Weights of a small transformer language model.
Size: 16 layers, 3 heads of 32, MLP 384 squared ReLU, 3.35M parameters.
Architecture: RMSNorm before each block, rotary positions, no biases in attention or MLP, embeddings untied during training, normalized queries and keys, local attention windows, exclusive self-attention, value residuals, an embedding shortcut, learned residual scales.
Training: a variant of Muon for these matrices, 4175 steps.
Each number is 200 + 20 x the weight over its row's rms, rounded and kept within 0 to 999. Layers, rows and columns count from 0. The size before them is the row's rms in percent of the matrix's.

# up: layer 11 MLP up, 384x96, rms 0.279, rows 369-375, columns 0-95
# down: layer 11 MLP down (transposed), 384x96, rms 0.422, rows 369-375, columns 0-95
up369,101,180,193,200,167,212,226,179,198,191,208,209,199,189,225,184,222,216,222,191,181,179,194,188,183,238,237,212,187,226,212,196,204,180,153,209,241,187,247,230,240,192,190,208,213,196,187,210,199,196,207,183,190,211,215,208,183,193,192,207,225,197,173,203,205,190,192,207,249,225,204,213,197,178,186,194,210,222,189,229,208,166,232,246,203,203,201,200,227,221,173,186,203,188,244,230,207
down369,098,191,175,177,231,158,196,208,182,188,218,195,153,204,228,189,201,165,198,174,208,182,193,213,206,182,206,166,234,203,175,205,212,183,212,200,231,218,223,226,237,223,192,169,206,223,203,167,175,215,216,210,178,171,228,200,198,187,212,215,189,212,192,188,192,216,196,171,198,184,182,231,185,211,207,213,194,162,227,195,204,201,201,192,184,206,208,213,242,224,188,219,197,207,204,193,259
up370,098,186,182,183,171,194,196,215,210,155,200,228,163,181,259,205,188,223,220,187,193,169,192,208,220,161,169,220,231,178,152,179,188,213,194,210,212,191,203,190,179,216,209,190,201,202,195,190,174,198,201,179,191,214,207,197,221,151,155,208,200,199,205,191,223,204,197,199,202,204,211,175,202,224,222,179,172,186,191,165,173,184,175,174,209,187,205,176,210,177,207,214,223,207,183,213,195
down370,090,193,188,177,217,154,245,192,181,141,155,194,202,189,184,193,167,204,220,187,217,206,191,185,195,178,195,192,178,187,173,182,166,194,176,224,215,216,209,224,204,216,162,200,195,186,194,187,232,208,227,195,197,218,191,178,204,212,203,218,231,188,188,167,174,221,189,224,235,218,219,197,201,212,222,234,217,206,224,172,211,202,181,210,212,188,206,198,167,225,191,202,191,215,187,222,206
up371,090,205,187,190,217,217,218,191,218,201,178,208,250,210,210,185,171,187,208,227,215,215,209,184,214,208,206,187,192,168,213,166,207,220,186,221,169,241,199,201,205,192,212,196,205,212,194,177,215,192,194,186,191,182,175,200,217,202,227,195,184,197,234,165,172,180,187,187,199,228,242,195,240,229,232,208,210,224,184,233,217,181,246,205,204,177,204,161,188,206,168,229,196,190,198,232,192
down371,086,212,179,190,218,201,187,209,230,213,213,212,192,193,193,217,220,185,168,204,218,194,220,227,205,186,218,215,203,192,191,191,182,196,209,192,199,212,200,153,215,173,206,205,193,149,216,184,218,216,190,160,203,210,213,201,216,176,231,186,171,219,231,215,175,174,213,207,205,182,182,242,186,195,214,237,213,250,208,212,232,216,207,218,190,211,156,217,195,220,212,204,215,144,218,185,206
up372,100,198,146,222,194,240,197,194,198,207,198,176,232,201,194,221,205,175,212,200,218,209,212,223,191,193,194,216,199,211,190,222,236,205,171,213,196,164,164,134,164,202,216,190,219,206,195,195,195,214,200,197,204,208,187,181,191,199,213,176,192,183,203,221,176,200,210,174,212,216,240,190,158,174,213,172,192,228,213,227,193,235,179,200,215,218,202,234,197,176,187,210,186,223,228,201,209
down372,100,219,197,170,185,195,206,234,212,244,202,207,184,180,168,208,219,197,170,195,211,185,226,193,190,178,223,204,218,188,193,239,189,198,202,202,244,195,195,202,218,187,188,207,218,201,199,203,186,219,218,203,177,169,212,216,203,242,174,246,206,188,186,190,202,173,203,224,211,238,191,142,156,212,220,183,193,199,207,219,216,207,207,215,221,158,183,216,183,222,197,216,211,213,198,216,173
up373,103,205,197,201,193,214,221,166,192,169,164,224,227,200,206,218,197,215,184,180,209,231,203,195,180,192,207,136,214,231,219,200,218,200,164,217,197,184,202,202,199,184,203,179,237,199,206,206,187,209,208,166,169,205,241,224,178,229,215,182,215,189,208,207,200,206,208,210,192,240,215,209,196,170,234,223,203,162,185,188,191,191,192,206,150,212,199,193,183,211,183,218,219,165,182,220,204
down373,105,182,205,181,201,187,208,185,215,198,194,199,182,219,223,186,154,193,173,206,185,204,258,189,205,182,170,189,196,184,166,191,196,174,190,191,254,216,212,193,216,162,176,210,180,236,194,230,200,180,203,200,194,201,227,187,198,218,165,223,183,173,211,185,234,217,177,203,177,172,205,199,184,191,220,171,208,158,197,203,192,217,223,205,212,201,198,201,228,202,229,238,205,225,197,174,199
up374,097,175,210,211,193,227,179,204,171,197,203,230,214,209,204,201,209,208,218,208,241,177,195,209,201,193,191,199,196,218,215,196,210,212,178,142,192,233,204,187,170,202,201,243,193,203,223,181,230,213,213,172,191,213,212,209,188,185,213,197,164,172,238,180,195,224,184,221,200,196,176,204,196,213,227,193,183,201,227,254,207,194,194,160,226,227,226,180,215,204,182,232,214,191,187,207,239
down374,099,173,172,186,211,191,176,218,226,156,203,214,205,206,156,233,185,225,220,202,155,219,198,196,179,187,240,189,202,190,190,216,203,178,240,214,185,235,260,197,190,217,215,174,180,182,202,192,208,205,231,209,204,183,187,185,220,187,210,196,210,190,218,218,202,213,149,184,187,167,185,187,192,197,189,192,222,193,170,176,199,205,216,219,183,218,232,199,219,208,208,209,185,195,205,198,178
up375,103,164,197,184,216,172,205,190,181,208,192,186,194,174,199,194,191,185,196,211,197,174,216,215,254,229,213,201,199,215,156,226,203,223,213,200,182,188,175,179,214,249,172,178,211,252,171,221,200,232,182,207,174,199,219,226,179,188,218,219,196,219,178,173,199,200,202,172,179,185,201,154,182,204,201,197,220,243,188,188,204,203,215,202,196,200,211,204,216,203,171,166,189,185,199,189,199
down375,097,212,221,189,158,177,165,205,218,225,179,184,202,214,172,188,201,223,201,181,191,191,163,200,216,173,181,191,219,241,215,214,196,244,221,183,214,244,208,200,181,210,168,213,226,246,195,203,196,219,186,190,221,198,218,231,190,211,171,187,170,207,186,202,204,192,205,171,190,217,193,191,214,194,195,162,209,228,223,194,195,172,185,201,216,233,226,211,200,216,171,208,214,188,218,166,212